config = dict(
    n_layer=17,
    d_model=192,
    n_head=6,
    n_kv_head=6,
    head_dim=32,
    d_mlp=768,
    vocab_size=929,
    activation='tanh_gelu',
    norm='layernorm',
    norm_place='pre',
    norm_eps=1e-06,
    positions='learned',
    qk_norm=False,
    attn_scale=0.177,
    bias='all',
    tie_embeddings=True,
    parallel_block=False,
    extras=['capped logits'],
    init='normal',
    init_std_qkv=0.034,
    init_std_o=0.0422,
    init_std_up=0.0486,
    init_std_down=0.0486,
    optimizer='soap_variant',
    lr=0.00594,
    lr_mult_o=0.798,
    lr_head=0.00963,
    grad_clip=1.0,
    warmup_steps=200,
    schedule='wsd',
    decay_fraction=1.0,
    decay_shape='linear',
    final_lr_fraction=0.0,
    batch_tokens=[32768, 65536, 98304],
    seq_len=384,
    doc_mask=True,
    train_tokens=256700000,
    steps=4268,
    dataset='wikipedia_en',
)
Each number is 500 + 40 x the weight over its row's rms, rounded and kept within 0 to 999. Layers, rows and columns count from 0. Numbers have three digits each. The size before them is the row's rms in percent of the matrix's.

# layer 7 MLP up, 768x192, rms 0.0487, rows 727-767, columns 0-95
091:495504538528467544464563443459474504488476419516507405469508553479553557494450508546401482503421530499527483421534459512483543518535517495485482481492540602455431510461515527439528572502454490474501476519539537469499453554550536459466466448503505442520569493441463513431552504477563493481
086:562503480461550525522457438478526441554493575485443488523473512480551483423536445464538495485482458433448456495444508520496489508504558496485537516466489491502475462452559519516444492510527499538437419522497519551611457418453520486601533544470562504457537501466410442507516561503473521584
094:547506561539441583547509530524526489477489534460562548493514487558489609435556531527503563488450451512501539511474589624619481430527455489569520489498467575509504536548411550460558534457490498489478459480528469509528484528500567459466485497548492515470539485482521523447567521459551576462
101:551490543503468493505516536524520457547626495535425448479454530508541558499503498535425534499529415522519554485506472491496573491494520507460475576469500574554467501495496512536505565608507564467511472486559483557508506550545572489513508383570522536452508469571486537488477449501481502532
110:467571447472448510489439441472589551489490503430508486420496556469509532509490540515500462525497512450513494482411524541473489492505455568578441431440486428511522502468505530478453491512495520485489507524561449464531457488587526533504483517435560437522525561550463527477525474408433543484
110:420484496420462486466544416485459546443473512465474501521398522541469540550517479529484513517446420454456485535494459525486467395509520499502505488460433528481516523551505420430463523534492448470409464497506543485560531450505522473461491543483543519505538496524433488544475597539492487460
099:535473447528434448491465509450460504506487524520545477533518503523517548488506499511535482466532418542476474542502495503533563568500495513510472455508499483548464512495559526508457517510550449459509555591551558530535502615450494521516580532500536592569497479512538525494495430550472479498
104:486523544547480501498453466449466493575478531488482531470543527503518558493531493610444543432498532464522478547523499451475439476453512501510448485485474474512506516499469569375430413547463458519574513500521507453525555560524526528598521485402509510472528545500547473511500477522537556421
098:493492505590439456588472504549494437505452517508485451466475526470533510489479455463472521488521493469537515438554488469497483532550529513479499546456433489567526534447502536522522476566579494496549442494475487450562481495494519505498541483534445487539479439465533421490527566493508476488
096:527550517471495491438437460510486453512485505495520459446522498473513507441442524490412556485515396399421499496464507508465482533523526492451543445440447441462580452524486481472534580521511547495505531529572537497479586497546452503487594565470441495602545496465493419544503521486477483461
099:525547470518507467513444555470521470542499542494575435489485492405485463529505503533515486482511451498493458513453514478488553487508493573494506529567477540473560551470492414534489552501497582444508521472563459495567503440450517488498516469537465512456472513522471571452466595508462456451
095:443524528508499537518536452422525510517513528514471594541493466503526577477509433565446467549490536518480488474473530532410551503484539488538536482553476559523549497494460544539565514379527442506511444451452504505508618484614583542522473511483471466510504458512502493403440506514546482541
094:516457544549474474454480476415515442440467465584568489492483450541469438473478482552503468519481521532502522523478521500471521487442428483468490439485529496452528521523463472517488549535464471564508427460477500491543503487480503566441523461509496489463511496583540451464577527456471515398
100:473539540494530455518494446430514466476499473555540512487491464502518459451587482476524537444538504452548458477492525447477576435509512513481544543465540510447546414564440522456490474579480504441459463490516477481493542541543540467397513540536497519481525447437498494569548534492519518512
100:577512466436493515515588503465520474505461509586444453480529541517522554541424525506549474566517512537433529545551518468527464524570479517484468592423569525537494448527512511475490572567547464474510531524510512545520515503528559488409510447504489493530540477474420434524539477456455565515
104:518513539453470592447564516425535472490465497491521477479381459579502473504491484520487545460528544483458444519551491535436435475476477432499505490482439462530536513490554446511507445452529569484462489478505503522456491518505527487551422542525534554563510443437440488520455454535435470467
104:580568590519455478467530512480599521582516502563520486487514470501641505493532513464433541488541504524486519486524557505505491497531472516523480478496432565532507555484497507564542433591499551495511572515508512446483540507382489526502470490485509514534393503547462422515548523519551541494
102:586504502481466499443508528494505510511482550447439465449495534570544475515533443515516495479556503524507579465411518454546553396519493550547521543499500542552428435525517526546461437532417481554507539501507521424498512493566469510482437461445611546505530522490533553480534513471495411484
108:522478525453494437521520559455543524476430467502527508532580512506508518571454524460553496431482499459503532495449509541471428438436456571493495509481463518499567494553538477526430519443474503487545484397477503512453442431445503523470512479461552458524499471521517502562429458520496519482
099:491518500461466461370513488535430541508503524529550521477491508532489461550534427523520542444517442411500532495518467503521516550431517533542401475528423495487555488505635567560505467583533555483549494504449477539568504521433503518446551557533552535475561515496474506525479499529536571497
109:455541485547482519544505426596588476552527552504481496510517520457443523428491520548519540460578463469480572514451509449572575550474552455535483488520474566564518511492490505491455521523541512530534509491477540501480467466409474549503474528458509492473504432475481539518521518430570502537
093:433553471432501466478524461451497407529466523538422489476444526515581495506465472475523549504513546478441486540524479485503587524414463501482479429519490530499477422434489539441424612477515566507489487457558499429584433489470446479452502557510424459495520495459440489499506500523515503540
106:518466493506487450559518513514556484492527522531475486543508476509456538452516469510549547541496464531432503511498457486485476488587503468517527491465492538513495522490524587466447545494493507594465502510523481534529507556529545491475442543562630459509517506430509421555507622491497502432
094:486532493518516581476468553527481477471624485558517523512454516446467443473549540407476487449541453472508458500517471466471567541552492469377442484563517463457566586506524465508522535415520480501545503503556497471519481546483521461507486443472464494487510508478493485436539522468500533482
093:542452480492448428430532478509529500489507468488468502506439491464493538529523534524578468489553523503522507447518520459435571541583518517530470480517532507443463489546463525457493553515517529525556523496446482546450503544535572558522539529532497609421482545522530571576515456473536462502
096:476469447455440510532570507505484525504487496559578490560493532468529537439494525485497476529498462512503502443495504496473539474522540547496468531567504484495516487473561508525472524552546528512536512555529425568476545512443469436551506495478524489530493515486439602491570360573464515461
093:535455505538422467462381515521565525519568420478484446520466478578546506481536520468477438520504514453461457550495518497514512506512528474436539483567518476488537494553463514418481519503506497544519572523543488528534465560535593447515576533539577461492470486560532529523486468502432480428
090:593452498431535559564482539486487498484493500487535461485532568508564528511501571534520557447512557445494485535477527534498479482449489444559471522455508516519562538503600450496515489476537479465512478490447464528615469520575605524469525420506512451504505511521491434511549555470559486499
101:542476550540433532473491461512532488490475513487572449453502503514484467516558584495510502450478463527414550506504554515475519636495552475526452533496506510448484541444590446517513469520510462585527508474491518529441504481477516484573564548470542520483448466542471571503556465526549473489
102:564481475478540517462529513555563479506475469513449480471470600455519550450498488523488500510507410492483533483438492510534489472525478490507451598445550527491542489517471500510507522521494490501490500497503526518456497478497559549515507548525481454487469520465488445530506571401506475555
100:485490558525502497494560433544502532604478550557502530540575543511548551542521506481507510522548531472490427616557547492511466474498512471468505566511541538501530574445447590506493495566528489535498529501501563552487438530504528598485369493467533538580515437466466484447469509497486584524
092:552570505536505569473459518435465442494504565486493470522516538561570488432498452503554482525534549469513519562499484481478502494542423548459489532503494429470499469483483520457557502525558558538436458541476469580459507491469476524514529579527428475454449501539486497460506495516440452451
093:502424542570525503484534474488466445519498455490452541520582455503544531412492484535482502561525564541433423500444490394458444467537506457519544445491510516478484459543436469510482505460528520492543530499497480515468523442408495514484530468471530509528574500515455502483503512539457547551
106:473502501505485539500504494473516494526538553482525525468394468539537460484506571489519533427490523456551579472540623540498519495453515481507524532450522525473454540463455477473515465486450494535556527534490557444525424523526462453570475452536513535516513459451412491517526497531554506546
106:552518568538504577486493543441538523526527529502493473444479463593552557534491523509553480519497547523553514513511507527494518513532472481534531437491497459520468513470465484496501447471580517454588463587525517467510538454466481493537530508475547495546542486564522516517567504412487488419
102:554451511537518568489537510505502480463497535443489438478525520488483520434521545561412406551501487571493493536573523475505467571498477512481481445408514484458538548506454541443479556531540488488546469487455415428529562486460542445499524503532565535533501456452566510538538549495575471490
103:517476526528468562488513550496465500549510476418521432519441493420426451496512514506495403466524455510532437554467526495525506461488556512564512475527568482516512493511504452522530504504507483494486485435551473439551523474479482486525519545490457490456462510468404548495442537481471466483
088:560472461529505446584533474485510490488507502573510491521465501513478478558541485508510487514523498496494402509505548480474458451488546541491486420514468512480553584541496513498463494511495464426544494506536503512490479445432576483477547513425604454488561492528532393524442527498512506564
096:391500499437425510533448514473444509464563506469483500476471515531458440459490414481507459468509504485522487589509507483491530480502492440513477527467442471398518552494463540527518550467457481490446460566514430546444491508521447436508442553472565476474480439527507511524533440424495526514
092:472395522528479380499528606580575532517579505546465427446546459438511499522550504553476515488469459516500512534467538511448521507523503551533493566500494425532548527487456508478475516500421505546520463563491515528513509531538500510470507534553522528584512489532475506468541526488483485556
102:513481518566487539549494463546531518557511578524484514462523502489537463507481485539490393446464481490441506524527491508477534517517447589472519451444486550523522490478453488442564493498507491505511521514492476511486519488407432527478474480469488581559554469598486431566459508493538513545
# layer 7 MLP down (transposed), 768x192, rms 0.0488, rows 727-767, columns 0-95
089:520487474551515497481487471457551465473477519431485503510489484503459500491439503437513566471483461510489449518493505514483491466446547440511548533456441492508562452504572505534480416518546450549495521430483407471534511433475462575495589507439512574550494448491495457526545542567493555528
103:472513517554502504500479498518463571487505518475525477437507490554606441531519498493544531435561448559501468441575502556494501475461531484447539548605520496552519504456514510530512475488510428522585500462513527516434571530550446500440427459563465455538462511470502629454518473521584519503
088:479484529500583460531464538522507495473529480501483463523474527509547379612479406481520448421521453425477506468509503428449527502531491544489503450509502468561487501484521485581542458579428524474486528579399500465414521499528488517544457479536549462483514544438474547580468468510506482583
099:454478460451491550530476526485454516396512469493521523483486497472507442452518474434534467530464467436469499460500536499467417457519543414510528478425439482568524489526418474439508421488493480552489466529453558522508531540474500499487517531552588472522565532476469576528457562545491483470
103:539414480537582490515563469503489515567460566531498577506499490549511504455482389570498462505528435532464454462511540494535493492442481456413545471555435528511543485493508499520467465491552483446465455414475604498496446539509487456526480521576507491474521518496455569504481473527510437485
106:513483507515516562492479461504514523456537477546469525520558444534472438580459566494506496485552531520557503542461525472496492484441467521456563464563519462423435512508529538504467469471490523492465403489486570570423537547465525433446507530471505526474477515466510538416511452467552543515
104:561542535506522483512533429460551478503524512514570507505544480478484497577426510456428535479448548431509456517575474469523451510451488492505515575578502428538513501537476531539489553514477484489547476500526507556504520485508553434568460495533510463472569503511488476488505492426447448461
111:479556488473494481537545554563506506519452491555462523466499562563534533514478511436472434530515428538455484531479473579521599480462477464503539518474444600536549479485604541432548500551517455474511446525518474457483497505539510510492482456508484420548487568560484482570518549509514555562
101:507519510527472505530473596533530546460497466434551517482466528497455496493491528458443564489484483508509551604433479524510398456482458527491492481517556485490521489474463446481477469521492591460497466509469508567476483533486520458449523518560453506473494511557499465507588537455477485407
105:518541492453483427513474471496613586532497482468521485483517433479504475503471473503513469508551469541468553483543510564481515545506482511461459499571533520441541553455498483487528425520458493470439597476468423578525480505489476479468476499521544543500443490576478562592531433524511490510
099:448469513515598433490553502509527465490492446474461495486526540500554528494532465535549508500510535553470517535537585516515503472497571453532495511486514439544468462527496515456450476513507516570547479549471496544496402611566506503565463587442531433538451489520476456547439491541543525423
099:537582529518473412481479488499481543533523479493443491482521528465480487551546463523491576528479496520463544507593476494583433478495608556538451480542511483513475551463493454501431506487558565450527482493545442500502430499462499486555507508451531506470481511484453497461538457501464550582
097:506509485482476540509530518498580482470515466494421509567463513545495512508525485545517528507493465460498527526522531457505489451445468514465516451532534471506516537490514451485523544460510478511429501465450514521459549491485508530510476490436565522527479544422514472528501493402493522457
104:537451499534451546540500507509521521594482496431553457549468476469496433540457472490461547574470441547550574526504415501550488517494539485454546550502447544431463446434550503441528542449485560589482536608487542493516534502527520525518496460454461488520556515470460524509440467503486559471
099:455495499534442565487513566528356453591492460513524464500579569549542419562559452504550539553451434441553481479393469479529453538569560449485529487422508456522485491464517552422553454486603493529504518485535464495530473413503476509477539529480510420522516475445487444518463527528493480535
111:476505487469514439572477430460484453487474508493531467540499502447482517588530503443536499439486482500516521473517523510435476555520481482524455477491540437517568456475468493387449487409491496494517458498485490481525471515506488463529481475523506506493443533497514588470595497528468473550
103:511513558491489523492523449556525536477515504470520465449463520583505508583540499553451442455535547583485484514444525508551542538509515467537515480517510498521532558513498590494469465511355500509573499557455538479445537521547441491519515541512495531541442463485570510458417450508558576504
098:443515516517504514502446530476510547433531487471537507515554441440466511467482481487511475449562488486502492467582559521449437535473509496544464501498456432535454402548458477546439476539537522519516552568450511471474495460414413481457558496623511528570527512482479440544429446545475506497
108:529439465557490499587443583513463452481501552486534491544532510503554501621435520520526463576495484473436430480523500545586526491470546491496510525489519524525492487559462523528581453532564568428494418559522524481501522601480504445485453479512423515518486433433528535480501521471561491506
098:508541474532470521549469507494493472439460438509472643584468468551567500499416543547478520452494546522516511443518504496458451491488456520472581437469495454459517512474485530434485440481480479446528490550441429429483476520513492484467528457555520476499488433464490534493481482476491480450
113:553529461533421489554582495553507561457533543472444516552495446497531513523517505476488441518488572498572523495519460534495512511509483514475544497452602563556465572514502591580491527547454427482546491496454464474507489494547461523525482470572501493490520482469550454492424544517526563529
097:531437482558543615495522439580487475480483486493536534516490534467478496491448515567493538500529462493601471543503507495543411501561447476478508553491491429501507478525541463514527364480522489490488467549450524546448527497518508533480463524592508541464486548549559528501556435577526482466
099:547458433465458521441409493453450527430523492498517455533477457425512514526451496482462465548519485518535455515427513517511497492490511544521519520415509514516499469562480550563500537505512491567490482474506497489468456536588520512512417491463520520523545559470538440521449455402446458560
097:502495501543530493561434511513465497588465496522454476483581449440476502489489533515495467503512492456518547484437472529489484529483511442451423425454533475429496447508402508505493537519556501501510456534560501498537519543490473460482527480554475538482526457454514460530438504510538545501
098:472459474481592450540496530460539476492553462495577462482494481495519528520537447496487473546442478509508535416476458492535453455495531533469537434534537518544521471514553436492532503490439544517492451479541490542501478430545521466423470586479497457465538441532533503429452550558445516428
092:490534534533503463447474534519448497506525544490542525509487505556550479574477532532457492560446511543500440450507433526487470523486504459517546467451471459588486521478451553472455498452434480457457475467530494523504460516439509562478514496588511467573487409455463432464535556553516574498
094:427479527479558509484540388533395480479501462432523493483511501512480480543461514527547481516483482569555531571521510551493475456545491471442487463425528562555480537440477570469529517479540489483496470473445445474453515454571490511476465426414475388537475471488489522491468498519446498441
089:515458522473521529465468497492483489450477530464566484587477461509556538521536522523484478467501510449518449521548428463495529526509533482435466560509470487537484515463506514450495434543500523488493481490470609432454528491481526494436504556508541485476435429459530452486509471503456484544
096:516496465527563462481436572431473551469549472532462577469466553545524454450461460547477534510467541448567448488516433526537513442526491506451537468510455551490474526499478547512565468552498523540468541462486393547467492441481552539468517489506463441634512495534510489496471505537564488567
096:524543496496447487464547543512538544502521512511498476454579569480530542513546497483503476464420476468458507532470565483502488484445571464455514526552551563533463542564514471569473495601412508510472538490514548494588472558470555465522486471436510518457423488536466517533545468495535543486
095:510538484569478537460529538543486484498538477474547546537537524526438446494513447439492535487444544474526552438505571542470485406439531515548520526475459451495454514527511532534550568502491563413527534505514470473514479497512456441480588559584561501488503477496544469457539488511484477483
095:505424471465502481543549497507542442458515451542487500499462522565484485514483462481517473525493465504420407550536546439577511501496417479576520464523487470516487522605483524459478533511529573543513472485498592521483474571480471490541495476475465555547541510490569486499459532474467565484
102:500490485486510465567486524494524508507518488581501499501420500467516530509404501564416470469412477591539587479507490454530524518548486493519519447498519519493523569475520536477448445549531455509468477472439542512492543536584483420531422525516469460464448498518530470440494596513477495475
107:508490434492520456512531501495447481567604478621505498430529584526443528533537469511474472486473499411500435523531510482521429530513443569442510478462529512554540424482542491531474523413491466564499419484499516567522527536499548544505560502491596465561490486513466514490541548491476478489
096:523439463504511484441454431480477571520487524508501504540494434566493507555414472476494537571530499498476414473461474577544521513498524508560508403536482516451512531498534422508470460467461502525513490501601502476471508487460475554432510581416519436522491505473496499549469521459559486527
101:459430472476421506506551610508508518543564463424506478507592523430477503539523485577558484521482502455463552490475485500472578474494559458508479467547518545501508533534491525403533503461464506482452516470494557446491560449459479462485468510450477523547524514545546532525455517488522435481
101:567436475485485489501559548443471434434520458524482576498534512445503449519497432495410450497582584505528483523485557450500502557546471477508536479503468550489473563499576586537443523541438519507530525428483495502535557514519469530480485580550458469509496488462451515440488493531528525501
095:496484484456390565505503515512452498468534485520566553564556504492451408450425521506519521523433539537474478477592549492534495466541479511412518530441493500559517465491537508539557534468631475486511512519508506528464548489513455563486528543508420496497516482531492488478560504547560532476
090:468471475526536468522509552536509522523481499508511476490529460496461525579469508512505537503541444530531542556499471492506473405540446494419535603563528428571450469518466481470488461550575474474491454402496461430517476505441478490519558497485478443506518511486483548449481473502490477527
091:505563540521501525506515579462491451498549516553477470509447509535482466530514395486411519586518476450565544482515510544514552537489469413488500414534492552477421522481542543525578461467482483536470556511489523464541522475441538517466521459558440498473428509454520552514503463488524491421
109:447467507570446482500435462432552550458473448538467579526436469462470506486471437541450485504539511598467491530482519475465535538523540498494516542454548488482499496504577513555450536494449537446516520534513477507462500622567508473526499566561470499514432505496538464510554466567567430528